From a checkpoint of a small transformer trained on Wikipedia.
Size: 14 layers, width 384, 3 heads of 128 (1 for keys and values), MLP 1024 SwiGLU.
Each number is 128 + 24 x the weight over its row's rms, rounded and kept within 0 to 255. Layers, rows and columns count from 0. Numbers have three digits each. The size before them is the row's rms in percent of the matrix's.

# layer 8 MLP down (transposed), 1024x384, rms 0.0275, rows 824-840, columns 0-127
097:196089120144129120174107101123080136142146090142067133121160148169088125147142152126152113147101146133134154125081147140082136098117127094101184162127102132142092124154084191145130141095140111140146149119105081115130139138173145137147130101133147109118119097107106169139154148112103155124184173114105122121134107164122117145085144128121145111103142149112134128116099129146145114067136
099:133136158092098156093119156113119134133122117143144143094113149106119152160119123147162144158131095133130163145098129127151144126099168163139147128096132109082088139149119124151102116140110100073130193088110150138110134141137105114115123110156127154143142141153116110107153090159109124145145108116116117163135142129134165169140148119113079109166131134126154107103126135134140104147152
098:134161160138125136124159136151130084118117095146154130138124102113102149118144114155115113147160132090139117156096143101123127077125119107155095121170119146139126153153160145163104096110168141140133108177171164122135139147111109137090135134110121111142161119140122153153097143117132149103174082131134104093179127078118117134111156148159126144129129097143151105101142162145156157106098
099:106120148127156169127175139116160151125100134119091141164140135144095151130193104155129096133117180126132133106072062142118140122119125179130110130145120132166193105120145125104136092109150157083124132081131124124129135145119162124110154113142128155142122135141141140103105112106100155168146130145130166165125141142094114145135130090110111128138134107085122145145126122128130136100119
098:117142163117093126157141092102130129128081116133169108120153074115123138119131126147084136094104101142157140144128121145120125154119170115156148164159104075122137084092119099124133101134158120123120141125191136146142109083109124153172172134124129150163123134144119122123178140101136129119122116158097113149143161149104166164163126135107103118101121130142141093138162080048107097114122
106:135149155159115119126098117127146101166159103138097128108114139119158084090103092121160098104144161112163082147142131130151157152105161124137123133123123120125141090175118118145127151116113070130115072111115148141148133132157138107108177124114109128159127136192145129110127106089139113147109113143109144133147161122123132109125103145098076122131133133133109128096102113145130129161126
102:074159120118126156098104130095098174133084117083112128090153114123158115078159162167150147177103123110119150145072108175104171118148114138166107092108140100157129146139142180128088151121117170142119134150089159107120083145124077121109139142133142166140080095125118117144110123127098138115132101130094088128124157113136139116138168136159119122103096160115108164134102110127115120123132
099:184118116124109125123123121138136123158112048134125110128149093140106159135093115117126158071096119103086112119132147174136125136132161121129157124110132163187170166153103135119094132130125155127134114125152140150113105135117100133128118157153117106116112129127069168104153134132115136122153137127100095126166144114168129172149120136124122133146116120155132104119094138157095111150141
100:123100102115119114129123087130112158149156134134123158138164145094070146124147151128126145135150106104164143139169106155108121132122182107095150097123130213114129091116148139103131158112137118132127133119118132159163166131141136144162111152135111084141152099114108087094100107137149132119110141078153118122149115100103134158101120122072140110130116085168108162121145136099113141101160
096:130149078132081143107102075164148116144144145117160115130156112137145092132123087134085133139148108111124126146115132092131112101111145133117127148149172149118150114105125111133153119117096137171133144121121100098149135088099120094127120126138079079135119172119142135137080158160089129127096167115129112169099129115176104122162123102110110136132115146151145112157141149122138130141097
099:136102145116146139141156163079139134119134100135144128136145146163123121114087121139144121134125127123180129132093117146152108164160161108088111084131129111154112161113154119166135115163151122152122132101119119099085097133145110125106087117095118118137124146184111094128127187150131155126168151147089094185114145122087110110138066125151120138121113141093143190126120142135134150107157
099:091118134143091132090161139164140183141076154114180168158097145117088148156130103150112135156136165143153109156124122093116153094150161135108103128110151108113111137148118120183151136093147145137087211125104116120120116114152093123127134116079102150135115147133136104127135120110100090098128095108105090114148149116149127151089163139098110116143123147128127102135097134115098129092125
101:144085101173130119140128181110097105142110118151137148136179106111090143106125114101136106125127129152074154086130145154181099101134136124170091144143161110161152154130088122126107128114101146117113139154123150114133119173124129143077142132155127146165107130146163152105099132155116145144154093109115132136108131120123165142123102147137138138147125149165130121150134114145115124113119
099:173116112158137121163140114158111116104113100150114108147126147110076117116111139087109108093110141105166126105138145044106174152151121126112108150161146135146159177137129110168129130113085103136113142147110103136145114142138187060147126136153107118107125102137132147179122097161136150124156112112103090172146141112126137112117113110139129116115090144114130123116131123127101147161108
094:141128164091166136163110146125079156095127125127122135171127122110097136143097072169133128092143108172165108134105131158164135113138164154159070096152168120113083093146126149065152135116142190136121120105147150156135105123128109178124111121155095115130176100162134132119203180143116154124134124124118104164135102125093129149168141144115150136137132123178128095113145129116126089139118
101:158084133117110107132137131135148100128109127156103142148130170167133124128171118192097124168127118119162101118162196114123137108122112123163120175117133111144077117137118111094144145110178117133124120092156124154098161114124128119093144144123063119107137154137106169130084131162148101150125124106117136121128105140116151200126123101142156109127119140107129145145122119114112144123109
103:143135130122115148141113137172150070157145114102147094099157139153118093122123107123122090073142138119093120100109176110127172109095119070126118144124125111085161104147157128110100136150087148149103132182092126113142159139102068125136152126141121145162129138117144119139116150128096109164131135117128122151105108125166146127161150109121133131166104155106119135097097144167127150133113
# layer 8 MLP gate, 1024x384, rms 0.0364, rows 825-841, columns 0-127
095:158164148117126096130147141126103161113130160130154187104148105080137114158131150153173143127116175113125127125130117135135111119142097099152127091130084114111141130115111117142107091107071127120150116088157090115157173096149161106135111109129134161145122120137149112174146143131073120116132118149118074157113123145068143119151130131092104155117134136153093112151122131129115123141134
102:161176153130100109152134117160097114122122137095101190174107183098155156122109146162131109102137153111157105143112155135110154146107122149119136106153110110118095140102106105132121132130122123142117143106125111179098108110131106156149135163139110123111111150106161132135121141131121103136122074145142141101108122117098110129119160111112092128165122120121138108134161158112151143146164
101:125113148103120160115136187146132138154114112137077111134153124159141139126101132093140097141113106123170106166155101130152145142132083155119110159095075142121102174141073136099133141129136141164133138159141114142112062076101133113117136181081144118102174132098120113096144080093126172100099140162103134131138096114093126146117131148117102098151121137120129126124103120105103130141136
099:156148150169113100176111163116103116126102120138148141137065129154151121141155095168106157134099121124131126131155127139145120132167115117104127112111118147162136092128137120082109151088120156158167106108176114103165127099131111112088109119099104106121105102129117129113082152144157083142124145116077111130112095092131135175128116125120076090106126140163152125091140156087139120167142
105:139092163117125102148128147128144096156108155160064123128115149121115168141120110141132126109138164075174102115154155128166172136130107167124121136112077130103077165139121095163146108127113133140115181117128118100141136138164108098137129124120098123122139123126106123099142150116117142145109142136130087062092177120094148141106187169125092127114127155121113143120151172161119127108122
105:121106139090168118112162103138147119159080094124101148099139138137092138127143113127136068119128116108087117089147151112110161141131124119171105108130128096160136177148085093154119105185117120152138145126124083084157102108124122112119107116132142104127133169152129153141152145124090108100097126162099171107118119138126102106115161179133115129111125126083135144093119114144137101165074
102:136110116148143138118197136113165133154094114119128152092118137101114108121127099133116178200161153122133105157129093143106131124148095160121124124095100139107118128139122124118125164146142118114140149123076106153147126117112130082128124137088129082055107141120134143107130097161150111103157082138126123156148167120180128146146080128086072115125132138127151108099154152116158115125150
101:138134088136138113148135121135113081133121128154122129123166129152097095118130120123112116118169172164105094134119143129129156102161093147148112129119090145111119103135108152114124099154141170140142159143133135185116121128178114103161138150139128191100122133140121137102087142153132099152135152133101116103131140150105142126148108106149130082152156132125123138086157102096110167108127
091:169104118140076118126098096124108105144130141151129128068146140074141096149141147160149103156124136111130128159119109152183168137099128091134117132125123125129085083101169137105108088153144160145141137181132104130132151135148122076133107135113101161082112112140108153170136104147153094109100144151108175117105120113112173155148125103122118099117113133147182121074103164139131131132158
097:160116151156141103163135176115155141126078125149116122104126081132135114124144118139153108109141146155111107116136126089106136100154108137127070106137124158100114133113113134144121118147177121124132148134125155106175150105157099081151129154143117139156136160084100117119117156103113142098178155149123121110165096091126110115149143138089131097120151135141134157144164120110127169129066
100:133109132120135073124127155128131147145141172135145151072119134085112140172163152117165119136122148136116094153130124078085138126144093120117106114125137127088124133144094135185154096166097192157153157089106091095126157118153157136137140141121111100092118142136133149151152121113142148128159155145085135105137157135131117112119141105141131168096127138126114153062073155144144099105142
100:143176146175149101115054163142178129115113139135137111121066139142148141117143093128145191136163133145127091147154132125109147126140123167111106159124127117151117083130163105126170122166112113126146143104126119127143113106183124104142107143129144095134142120157107092180109110151125139122136114112165140116131127129129094157115125091155133125134145134073130142120132162144141096169074
101:141163155121145129130085132180125126157127125131145146128101125141139123172145121090142131117137133131131101155146096129127120107153103116174107139144137124126106111118118121146145133163160103149138105146122135115145112101109161113153181126121160104132132175132108147112086182103100101110130137153134108097083126114132109109161148115163158146118125138080156157182130122102174097149116
098:175137153141144151179147155163158104136125162135085129093164129124160130140114093124093142132093139110134097111133104139129131112111131162164136140128126159126134111156128106132161145119120121145158161111132128131142184131116147105095151091120142125118143085139134133148182162191118118096155152106124119139145126147130095117149102126151126130127129132162129116162093139102165112152129
101:138119165137153173127076152150127116100112171117104136117132112101165133129100114159159084127127166125102139105125081118135149147192146115088102133129125087134111130137147090129138136159116151122097159154177144094142106120148133124171131126105125116155126150120168103100154131104145125110114132101108116118123127154142097134099153141142156126121096145144149105137115150122126144129119
103:139117161118131137125117126157143112129109103116156134107174138128125130135137119110111159136140170136168150151144136124105122136103123105130185127115102094088150061142124128153084136162150128173140160106107125130130140138157129118086195115147117123153092109069128124145083122077151116177152117137080123111113129126153136124119105140132147169120142108101139127080167152128127143116135
101:087151161153117091143124121137140130109147135113146132148115121107130137119157105097126159128133146141141125153149127143120140105171133161174123128140120106152110131100150132144132112143112099090173123077131169118109166128131131096173114089153180150134114122120158154079176150109122106121147138142139113092135120121140137120093139076112155131107140185148155170177156160147136137145087
# layer 8 MLP up, 1024x384, rms 0.0344, rows 825-841, columns 0-127
096:140161174120136122125110116122139092124091132171098100098128129146165157143132118159094118076107119090108118099167113135090118150154121152117137168103127120127114129120113126143163094126147078101137115178117144163092108177093156125166136130164105152131124161157121105112119094110128147116132131108135173103163117128123101117114114121110150131089111140123132068137138123126125164099118
095:154115120142112102127155106139165144134104119135077106114158156160099117157172113115093126192149153144151124134098156104097111103106138103116116117108160112157149084126124156140141155135104118140114101132140151158124137108145117142139125160134120124150187175160107120107171130135115125155127143157156154142161126125175120134118124173099081131139134175091093114174142111134130081142143
099:135128117112141101142122136153128153088137155165086141095139158157140108126157107123144164101164129139155154153114135134099142139186138134117121185117146111138167096089136124146170114098109126124131130111134117132128146110126131129151137079140139080128121092129094138125138102122134171091086109105140116093102120119106144127125150135123129146108119151168136122132126143170176172125155
095:112123139124183143107119079096105120126128160119123143180145101152169124158147107129154093141165132168076118120153148102121109116084115093129122120139132143148126143121146173137131106169148088135147121131120116164113147114103114124155123084125093139117093152092143134163145131117102108101134105074167185133131138129095121118094125156128148095145091144105110138118108145156132138122147
101:117161146109162122106090128176158099131121167088174092095127131102109141162133162118115122111107154127107144124128096174105151143130121125107165115110121126093106091110124128146098153143086113143164119141149145154114094116111126157046141176122140147138146123147119111120162129156112132110127128101140133152133104139127101123160115080142147124135097147111189139152111124118089141109147
102:144180094149109109133126144134131102176102104114097125130116094145098139124121172110110111127091135140164123109079143153093100137153103114123143121155159078137106111106129133126134129099206119140159140133119099129119136117049158157092112094108131152133154134091159115129125084131128110165145121164148172139154138112137101119115123133172163151116176095153123122085147080091130145097103
101:093143108134134099086129151135098138153062085158110169142120116093136132158112130130181157162120159120097139120116090103114120171121085148100105093126119158138136137114118130132111077132142095084110169095145138124114166129110159146147141106181150111121147112162118131162142151122129155153152069140160147120109089158115157117123098166132142113127123094129098157127116121145144126098129
101:118124107130111142113118111165136107082097112140187154125128117086150138098138131147135125119151141123134109143156132122115155089151112111130118098118094150191132115132113165122132115121106148102154120134143147161150137118119126092137130100139126130145098113163143107136114103110120080090121111119157130138155103151103115157136120182148141114148152109125164148090087125127094128132142
096:127119124126114118145143162105151120121129162131136092158132141138101142169169162163165140118104117156122104126127122100149148125096119087147100127131141132123136124122084125126137147123114098145065086101119135086105138126143156143129138171136130143138114115131151116135141085118159145173142169133122151135144166110130151137113084124100146121109151136161113148121067151182142088163116
100:114129159188148151125163153132125125119115159183138093180092106100131106110136129105091141142088151154113106085115137156151085130118161116147137153147116106138124136140149178118136142124122139113112105126123137144141114106107137132136153107145102142147145105120135157127128107092134115119118139144120150159126126102142103124150126152164161160121141156145121097135114080129102170116145
101:145165130173082165117112153111144130132102105151142155142123161124145131099125102146136110095116110143121103119120150129137120101147138147099146129120115124088198115122187149129155115104114085168095128150063143109108110151117122117166154138110138175109131131173132124098114145131105128089071146129134134155098099104134155110136104153153174116130140095107141168153136134120134135106115
102:141157121109137149158136129140140083137109081112090088119104124186131153177110096189095118118103068175150122116181118174125115135118104148110123068188102162152103117158110109098113115148114150182124130116154186125106145100158138118134117147189121069164129149126075144114127114148137145137108101122101139101171104137124123147111156119127165150140085107129110107127126129135166140117122
099:112128167107118138085155066105134149128120111116108164121148092128161070153123136071125103122103150135108152146181132109133111156114123094133154126103102130155093109117138077134122147130132170129137110094118118123125144139085157170125108146153121115124131142144092104153135103108080151150125099133151136102073165098143165137103118134124073094116126126150135178102136109101110108114143
094:118154097138129144142119118115108142117141114128103107138104112148129095140114111078095155131111115131096140172132126094129097122114105100108130099129139121149102122126134116108144179137130116139138154191128146132140078100146125160122096111120118104155141128125126155101152139125086062129132157111131174136084126094171084120147116165097090123086105124157124128129091092107164138110139
099:111155147061165174112084128137180092161122130132120109111115133159175099107080093156150153086127070085145098083149108098135125170145119152129157092154135124108110087170086131127092098134087109122101093111165155114087145157137135092102145156087145153182148102145169123113120148147163143159147119126117133092117089119111135083120165148152130083101132134132156132143106113124098098145120
101:143143127138143128104132106138102144098132135092127117165108126132139182089102138135111108137137099158141106119114121121142106107136104157188110097143114090102150148081115123142165113118106128136149163104172093086119172087132101120107133147189131123117089138132118128116129132150156094161121113147139106144111150066127109172117120165127148123132165147135129146165148112122114098115156
097:144117118162096164116115112097148137099119128155104122145146117136140123118113136133140148142138151108151158135139108110094116163125142107170117169116145101104117121131108168152088118114125113157114119094103079130134131123124137120123104107125075108128132153100151106140109087098133125104173131184106132122140125100119146113154107124146154158121153121100151138122096112134181112140142